{"num_hidden_layers": 9, "hidden_size": 128, "num_attention_heads": 4, "num_key_value_heads": 4, "head_dim": 32, "intermediate_size": 256, "vocab_size": 5216, "hidden_act": "bilinear", "norm": "rmsnorm", "norm_place": "pre", "norm_eps": 1e-06, "positions": "rope", "rope_theta": 2450.0, "rope_fraction": 0.5, "qk_norm": true, "attn_scale": 0.313, "bias": "none", "tie_word_embeddings": true, "parallel_block": false, "extras": ["value embeddings", "short convolutions", "skips across layers", "capped logits"], "init": "uniform", "init_std_qkv": 0.0469, "init_std_o": 0.0, "init_std_up": 0.0469, "init_std_down": 0.0, "optimizer": "adam_variant", "learning_rate": 0.00257, "beta1": 0.9, "weight_decay": 0.092, "lr_head": 0.0139, "warmup_steps": 395, "schedule": "cos", "final_lr_fraction": 0.1, "batch_tokens": 16384, "max_seq_len": 256, "doc_mask": true, "train_tokens": 91900000, "max_steps": 5610, "dataset": "wikipedia_en"}
Each number is 128 + 32 x the weight over the matrix's rms, rounded and kept within 0 to 255. Layers, rows and columns count from 0. Numbers have three digits each.

# layer 5 attention value, 128x128, rms 0.0993, rows 0-127, columns 0-63
113132155174155125141143088142110147117116116140134116111156091114144176062143185131128186141104126127128113104127110117136104128148126119177137094158139091132134169190131051169162090130076134
153102167131110173121142114152098205179134156099109167091160156134207111075165086208134136125104122153120073178163171140178067054186129134103079158197121107104110050108102078101151090132141140
196082092085033185094139114153040114091140160083154146083184179133141122096138134213154138154158149135161076194117150199175020123232094139099107160173100099088082142096096129098126083145140117
109094107089081167160104113118171152113148154128129152134148166111159114125083098186160099184149147097151098148176123148119089116131078140115072165066111123092121122117088150148089135163123129
074097107122094163163046141109130094119118166103134151190110103092153119141084127112072151167150144125168078122171113119140131100135077095118082173076107150081138070104140103099148155120119110
123068155134163153140066154135130056126147181127158139178131122129106118126081082142150147086159160150149156125086106149137131127017072100101143161142128192146125140141167096126119119090134101
166148108133174082144153137166119167177102167131109106108137088126082151122145081120150157139120107092117142153121130082159139157155172177208131106109112176158110187122144115174119157131141107
186140139108104081041139162159061138108127110170119153066167159107022114133135106103106153152115081191147173150080159128137118117139155139110204187137100151158103193120127137126126124128144155
136139074097123133195145147137080158097098179131154110139156106145179118124146071105142134106189111113158095099202092161085100122120080151121117092055132105137131175173159106158087122160149128
081121095076126116123078164213132092169173125122123105091098140168085062156140134135074172042124134163100119072094188148178122131109124066222118204130084122121108167050159170092146138146142027
150126107131089157166104108162098109117135156104168145100126092086173145112135124161147130153155170145163069154143129182165069134128063152111082165159109130090151174162133098128140080160132157
078109139094120156132065134140117115108133157111096109132133120154122110127066142070153122148142112102136141125108131093099126221069149147104126107118144188115135142139156155117104152118139155
124156076148198122120167092145096130131101113126149109135088071104094126127114166045153147090122132100116120111170089140130140160120117126246158098142090136203106227146213107106123146125076121
091088104103084133157108119108137133146155139130141137150163175128155115184100148117132133120136140135125136150128157143126161134077095094117127161110096126094127114090095160090125142134115138
116102108108097201185089072127158141174142169082131143172165096186156105082116113121125148089150131166163093093175119097126084104121091110065082101125143149097130114119166082120103125162139121
103163129113177102159119103119127140138111156112113135162085154158088109116128155071090174103135121088069156073114126072074133179131211105156141087102116102154148104131137131100119173089134124
073104198126097169142191114156167172063129133096166104126143130027150167074157170144150105157110113181140130161154167145134166142192120120143108180128128086049101164078069170120150106113158147
101082159132096153107146101138114120086088046123086115134164102069133150113129212129160184149111106149066201110075148088184143096155168106164141144159066157106091105130085136135120113133069181
084060134080078145124074139109176096091127091110075125154115153105135128143097148134150080145160108098092155104104163070078158199133156120090118172115119143059115023095094161117115162100120131
091072155142156113161099139123124066151155134116126128143105111161114132100143150120084154143090144139119092134118115081149128122100163104120074151159110146118138071118105100124172195071096104
153147115167130174138097126083097179119128131122145174140117118137199129133130116153116130130143122089153051154164079121102126071169111137157096146153159106094129057191171052141143118137111169
106164065138163175161169102128100120121111139082131118145103047089103137149141118080126149156138107124152084097152066098213151123170092110254139134127091105188081155143221091122145127137122143
137182098159198166150137083120125114131114135064190078144092029107113155148139149072070173182105114092128105179174045108142114159131148167224091124129122117158126210183190087168141172131069140
103080124118082152161136127138107064115140138133142165102154087089168111095096119115138114101128136188201115100179099137159118046083058127089126134173086134058134143169157076150116123116104144
144107143154060141110159142119153170170158160088111086086180146138156129136118141160130149158102111190148159186139196146128123103142140116096121169196151111118117158060067170134148124168154085
125081121124099172131150082096088155047119149122124126123189173157129095048114185164146131158118116201185176068084147126125105038133092105037144133106124132114122170136104113134108097144121129
169065108049088083147138174132160068129172127104118097154118157180104099169113124183079136184134095139087120153092179104072137142132136100133127172093124145121160059051081195150137135090189108
089124094150078149135133124089131128149151156110115157175187155101159110139077162108125139126123144156178116141146149186159166075151088104124105165102103149116101090090087167102089111127116177
125107158117192114124141154116156180120129103135097076123097090119086135106156113105170146132132089111066158118123101150071119153097157122165159094125092119155087200165152162126104100110140114
100185164150150173127153153114138135057106122190104088108101144117145162156105106087124051150148132085121168123147167185125179143146147110153093173138167131159140044157084124188090131112122185
086101170089134193167196027155197142105171079124048128206126000087119186120185235120140156124148103032048125059163165048115165148215174088154133098106122196127102079182132104069140114143101030
154118078133123140091091118095055065108086129183102174105122130181114133170060065058145121135105146059202133164121101136183133193110109135103123088127155187146114096145164112105082154108134138
153126116140175134064141120178092097107116176115175196112095161124138113170053176110107111144101153148108118159195189170200135108152148138141092028090203186168145158086113161148174140129048096
120158141154070126107194120157082115129186069124076153079138165042074180139127119125126125123112132098083186152151188099119175164104180189037047174088129144134109134121104149118160096089110137
170121215104150162103172137152046111123137167136181141112135129064129108067102185129080255129127147202111068155179067132119063191102099101088110168105127132149148182125128129102153164107145091
120080051154136117175115165148116178064095134088069065114146122044076165072117137111121138133172148148118126118058179034045210117114152138102095159048116095141087162123125141067081169103150142
144123161092100110067176102129117133101160135085099120113177076077100138133162101150144106113170086076186157131127112121137172046162143108196109137176075141105080115107112105087115118141154088
056141143135125089166187128075141118114132086116141131157139191074120164115153161177153145141078132132080113133123137053055059184099165092096131168103119126187119090149114114076144150127211085
074144153136077194126130125145106162112121126103076097078171137120167127113123123126157156170145090136088116105142145172125150131098125127116120145154123091145086129123128135070106152130141110
061120102131072111122140098072138150091149057136090123128132118064143148108169135165153103124132081152178127112116091076108125148073151100103112152180078077083104099135108109074109108118161120
090174103149095154119138101101137155119139086095089134113113155134092150127133182160144118170161094086105114075134131103097141099133140125132122091121109084108078128131132135118092136130146070
117128132083092154066197140120109083071141118164113152087136128108153131130158167121105148103188103089112129149148192141166154129145155168193127160105106161164073170094126185088175156150073106
127112194129111126082159135177126157095105134129115168095176116093208109086081153115155143117131145115102153172133143127203159133072093169086143130104130161128149150080079174090130139150095145
155204117159141183076097151190132141152109155111147175100130168181105135098074130117134138137172174092108111140102184194213144116139125121084176095132145112191115146108128240125105146112079133
142105143105143110097137108122134082121148084128089106095094096054085135150114140101149112140107114181158132114123113132057161138098140136133104189162119098076086055097090083165177133068156106
148067102106164119155201179105123162089119165114209072196064099106142080116219150146105165122053100087136072037070042100060122176126158067140214100104104157144133151183123069182196088172163109
099165151154117122114132161140119134135135115076108117133153161130105147158124151147160135154128116136106105118156198135112178112125170129146095094167153148142079139131074110147161120095115060
077155077162143106174129124154129150107136111146133117130107118118082175130135141208112106133137105118144097107113122099115155047109145127116147139129109045081095079136109119134086161082137081
142165129180125121179128190103107101088132070108163043146117128073090151166105141123137090146141056204110115110123168077060089125090119198143167131076084090132113124125062174009088090087139152
172118098136168128125102151162133109098079190110143148116053073235061111094116097147152102179142138115112110076111151062143097159152104099147207097137100141125114122158128134151165187079128124
200093109094194139056118162159113091138138189123147090091100061149057121104168164155069126118206138079099071123189107115119130140178146152166138110124118141126119151155156128129136147137046108
184139093166166146091106175157100112129133145118123162157096141120102152164096118145073084140138159098152111141125115151162187064158147145099120077106142098118134108119154131173130128114130124
170085177099152179126146133138113152105125072141060071112127098108159129095139115105121156147114126111121096084094088117099140190061148167110092138142127147146148140140160146148125157099121143
166117108136157134159187148151099149128147184083146123159112130097059150099118123117072157128126149149126056114112155122124179133147120132179110144107095129145108148070134122193146169121121122
140170111162189133182149143139107145134131066117176113153098119171153133092154150172104164101134170103160062082140106115126157125111163128068129070161081101183124152160167104155074142120129084
118139135112110136149153152137122190085137085176076107079145106118150127124178163104163168150088141139063156130161113082102135215053155197092134153114172115142117139141095107154178115110117130
133075192098112097117120103065180100102114087193090052135071119126166082117148092112144069119101124143157182110107084086089095155085092115168149163152103178101187091142129116075143103160149208
124107135143143108133174091131128090209143142151129182143083086083126082100239188229092200157146119147144040153167040169157134168171144068169165149114125084127104078157201059172150155127139091
117123098146107119146097121124092111089083140069076158137150163083166141089120090141173123158117132198186147188113094168094143127126088053115122159086145096116143140069126138097094104108161145
101135172134167137132169115158152162146139112085157184101111140109146115093102169151171168091098128162090158129145145171153144161077147147105124185177103136185097168109129151140097115155102118
167143147163192175153135176207123149106127169126140164136086162124100124135117123110070141111160168132089092124107126135125145110124128144150112088103153125157160130137123111200117169132119084
150091077097081093110176117125112126160153115163070136107199062070112147138110155122126114143128089064158155137142172091137203100124176163144054170121103099109105083076082094135172092117120080
129151104142092157145165140148180172144107138138064126083158043072140135119173168159138192184144152133037117117207153108144107157129126125150131138119125103123107157112155091141145129141088121
157082156072193130074153091122127077103101171109134113121043154143177078058178140112130149126098142129158162144105073153147154143124134041161166107149111141145131132153145125169181116180095152
171113110178106057108149139146132138160136089138157078098143087126135172121123107127176106138133092145151183114147088115129062093162159159132144150103088075121108153144120152097091073145122138
125106142181118073138117164106137148089126179164199078118197130158131171098077110143156129111109119141127107123160135143067196124158120103168109168140082078149087195141141122173045149156137078
158164081165093111129107095156117082096117153113143191114170143176105139151138134107087173073147144149097104145133134162197165130120127120127138148116167132190126167116063150123113120113133089
117126125153119143166116091119102088112118133091175162103160114150132132134148192124122167102134133124158144152156102108138160137124108145137136147077097125120134165072116167112145108109125121
157122130171126121123195108091141168150129109179152124116094084173156150130109093105121103130172142105197086137135126134144106069172103185145137127121121079099150198128111144166089138141132162
116136148069124130094136149141124107104117113125099187158068119156129085165113100097134087148111141160094077131122155095095153165106132155129128131147173191157162140132100135137149165118135128
046074126119105131165096154099122094144156159113148095102160150113133103155108171114110185118127155128136173151119128116146135129102118085122110092086145107076090076092143110146136130144091118
135106111133147141115120091089115101077100137161148125127094075110162129117128115148170092148182134101168119165142099110136161172089079113118096146065151131077169108173132100106109158136106170
112121203134140134169146123098156170107149091155155062112105147140130097158162062126123122149111177110104118101097163140212140100113115178109117113121135137055148150160128143128127157136138179
086146061180138085153105126110130138038123040088163136198151102015149174201093225071087073139094081153054177178167185144142204142160171141161207169066082130074105114043042163170084160097134143
121075118141097134159104140094060125131123181126136094079181131083172149121104115105175173076135152138201171098091114186151113092100116072119105091066085079060090096135123145079086094179145116
147153128158121090114170158168116122115116140151135106125150130101143178116123097097150075108116108167150164100097104144120094112108156147109118100141116109147141150144135176132059100145121130
178130135116100174153144151137120183167131148153130160175122097158124115104152030148165046087171173101169109124100117154149123126104087158117117076166154167090137130192173094159116123127142193
074094155128088142130113138144136158157182161117119109142174197136088136145159143130094159146130114105114179105147144103144106093105192147123114155162091129112083105077124118100171122127108084
118108126144105096145102180103113112136131123151148088115154157110086132142146177128137176088084136155156164103095125154136115118151174088128140137094097115118110079076105127101156095123137107
141140134150153112098171129141139110099106082149107125170074150104115125135160079129106065157102126140134116082120114076121137172110131152097125144122181171121182098178081157132134160116142175
127199154142116111115109159159132151145105157083142167120156116122086156149111073106125079121159123111131132143129158166141138161101138164122159124169116155138098173169095157143087109128154133
133101090091098104123123171143092123157139140133125108119188180136128121110126161152115158084110104141153161083127155144103117059111161116085139137136098105142131092071106158093129077169136101
123140148155143157138090133097172132131143149115166073085138120104149166125081160158158202182165129142168136164126074134148105169151091118182110119086081101124076172046182112099118131139146086
156157151186129122128187118130183193168135123122144112130124107199186154163102091070123100111128130150136117158129153135162176134125141184109091136121156092153149181157136165170069139175106153
178170105091100131074134131151108119129125165125106150096139121162134086170146045086144068120151147141089083135168151171094126120126099164152088115155169156129143083139113139146114135096146107
116072140120150137188154100133139151191150148082091097176119132104192117182123133099129155146138144130169165127124107108204102113116120167144134066102121135109137084117192134097151116152126117
162095129147165066125160132117165190135138137115132095100098102096172119103133141110115140154120141143165132090137139082172160126128107140146128098035144106127144139147094163107113161137166104
144135167128164212141153060145084185103100178102099130106081073147128193103104081134141201169152134092168066199156015130191061096135080190125022141131083090114126172127183062133117157198110086
160156135104145097084122128135135107098100121128118178103092105130167092127149080123117103123136162146125055131068149141144109178134073116111157092110178152120160154181108137145138112108167182
089114149105095110138112160133096150120160149159088108097174169153132127116129149107122162098125100132187151063139133174107089067150146126111131123089128085137097107104134148093121103157115095
158130079109082149127121105148127147154178146110128139153186173163108089135145159139131126152145149130133151159146189137143112093153153109147112134152134123171108119057124139122185089101148106
065112150153129119162092106137141148137160152114151109136149128139100131136120184138116200135090124134157140100157116136141123126135156116143115114152068106077109131107135081123136108152087111
155121135104085175136130137129130158128175131123141088110145170127096137139152148162116118179151105113095138110169148166110136110101157172130080142121104108134158082084103146142135116120136122
124156129169166111129153115109115138163106140134118137101137113113166150116122121109130080082132133121135115124110107100140150142117128142128127090112142118124111133179137164096083125149112148
166184142173159080117177115137208123155126108099177164145088097167106138130137088105111026134115137070056139161128143067133150191110163178157147145171155188145158115178091124177115174112102152
134145166071082126125144130136164137134145144089094120070185176186094132137082107152096154102173132117102086143124168077105118073159136134169069087156156130150114095142139175152124187110160095
165139114118195071168140153128173127127131081151160156093083140174161123147147084138136147135089118116138101059112109079054137143147131149155139098127210174160180109156090123166103101115177138
061149068128146067150098090160099106076110137145169130132082189107085159110172107151137138090158110076110066084094134090154166154155181104213125097153165135172125113135146090124138141096114089
117162133101191066119120124110119112099092112132128079166065121138107136136112143089118153122183101062095135127171161076129193209179098073252090062034182162185128116106132135110141200112138130
104105157162124136156115142151173151120148155139179082130113117135136147153119115090129126112095140170125160177108147139074134083026108160120134183126125107068145149116053146146105140110113109
087115128105113161153130139146121159113118149117082119136172141043142143110151113156141095147145144151080093193135172105124108111123124118128078142137126142095067116114111109172164164110123166
093137145128054148113142108162146183145143139132059138090184126099094125093113155135108136147146111156097174128142165089135094125056160195056070180152081126106162108115084120108091122074138103
140098123114134143101101050142146095089132146105099084170126091142078116084165154146113114129175091112201075089115099123117150095117101127166096104171133117184136152167123119115154093108151145
126152098108109082159136129166094119043123093124115095170136161147124188167114163120148131129150097074109171065141144054164154121118115148140138099075085177130118098120150118173062153098142070
175058094126087168067153135148111127190135185093066171123172137148147115119079129137124144103163196142146139220132174132116162088075172133121107122162196157060141077071135145105167155115078147
135164162095168111110133095098172108099123073126156120131100144138139135107181117099172106108142119109149107101082115106084171129118126104149156051121198164172146109163162113137181118139162163
115131096110089171135106131138089125127120137103071110132173083134130128071113188132134138146151112182134149138152154069091129121116101086083088105189085093140136118134103135107157158073134113
089129150123110135145068087110162158056116074168175094170113092145154126162133075098095103049090117121162125110100102127092167086062143147105130143142148144036137145164084086163144037120123173
098124133122129112122152120121122117089085076162108116148115043150161113080110154103136138176097137151105133107119140041132131165156093131107117134116140132079145141128117114129160083141135133
127136112124094103156127148129175194116154099169122098109196158088141128092179181183123174118107122110074089085129174103105148150099136149097052201154123093118091126132095116165142139100170101
102180142084108163107149135182158152109114124122083159073112116086158149124154140112151151139124171106047074112139157130098122187122115114133072146120118130156116108184145157152165160183151074
152143122139156054144125153120134129110110099170126101169077141172104145142169114166170131084139081129120130092141115128084116104105097122129154092122160176183151137164116152147087150103151122
168075185146133118123184145123117118133129131122114126190183129158144140147109072188147116152092109140105200184079083117123108070132097136114148134145110135153150156101134132122088096163123155
119139162135152145112098123160149098122127137130122147082078064126171120143146123096124135141066128164093100106135110143113082167129155181161171136107097104114073157206127124149148071131133124
170098099141121150157099121097122152120131133146155086156124170113075126153117138121087134125165176126197103138148135184128118100123123153118088146136137099089164126091111138158095178092112150
170103122105111081107024161131137127118112156106201129101133179148140094088114107096154132122078108175079132110111143157142207167099080095218144099102133155125182153092070163117106149104172139
173123100157150087154093166104122112153149155166165156138115194104162113140118086147102157090123138130128078166093098132129135169145136115107156143110207108105143096150124149125147117124139156
124117126092142092149130131091115085178116112125108145117090119141107074094109105142120166158122133124157107097172132094194111160186090076197146090077130116152086107147149136148191139192156115
197140113144167097150144138094101100146137096125157153186112158179073127187113082167104108086109138125158094137094094138061105099164109145126160132140154153190181124118091124174110129115146108
152133089142120122134154143110132137115130171130095129168167171125154120118084142137114124174129142149136139230095192112104118103140111123094087151169190096099156107065071117134090203096138136
183111094162081095117120096126161120071139146141142132177152103124151124138163196143173113127097157160127081124097129144155176120086118185072209148158164141129173150081103103103145169053124071
105151136131118099111081135156113131107103049145151168120050060096145146174133114066148143037120135069091093075124114118145218159174121102158118115097106140090099115168167131137144103143119132
123151098107134121166093095127132156065096106155147111160112127110127162132071142081156114109144104125129119132095136086107175117091064119147099114088145147103155114091072104164091167073164130
111112099101146121163099116139146133121088119173109115174109101131120114117146089104101159092100146129149025080118114101074145123115094082134082102115173157081137111150092127156192139125142171
059140165084145140125123103106152119104113082169106074183117038105145097085100153114137065147131128128178138108136084122124162187139089125137172059100153116149163153155135125101165127113106185
107120080148115108159116087090101135101127146144117119163134153130120138131107147156141123142203120087154111143098146092169151086132103120157090138138151134106139127120123080117097182109103144
099108137176116156163077117149127121124170193125132091143175148116103116125097109092096138089143132144202127150139110151117153117090159159119148156115135106087115146122079157125074149098125123
129149080138125101142125106142083148087118158117140100147127180148120168146113137103132114117161109093175165125104136129123192117130124083166143115143114122162151138114103127124092178093115147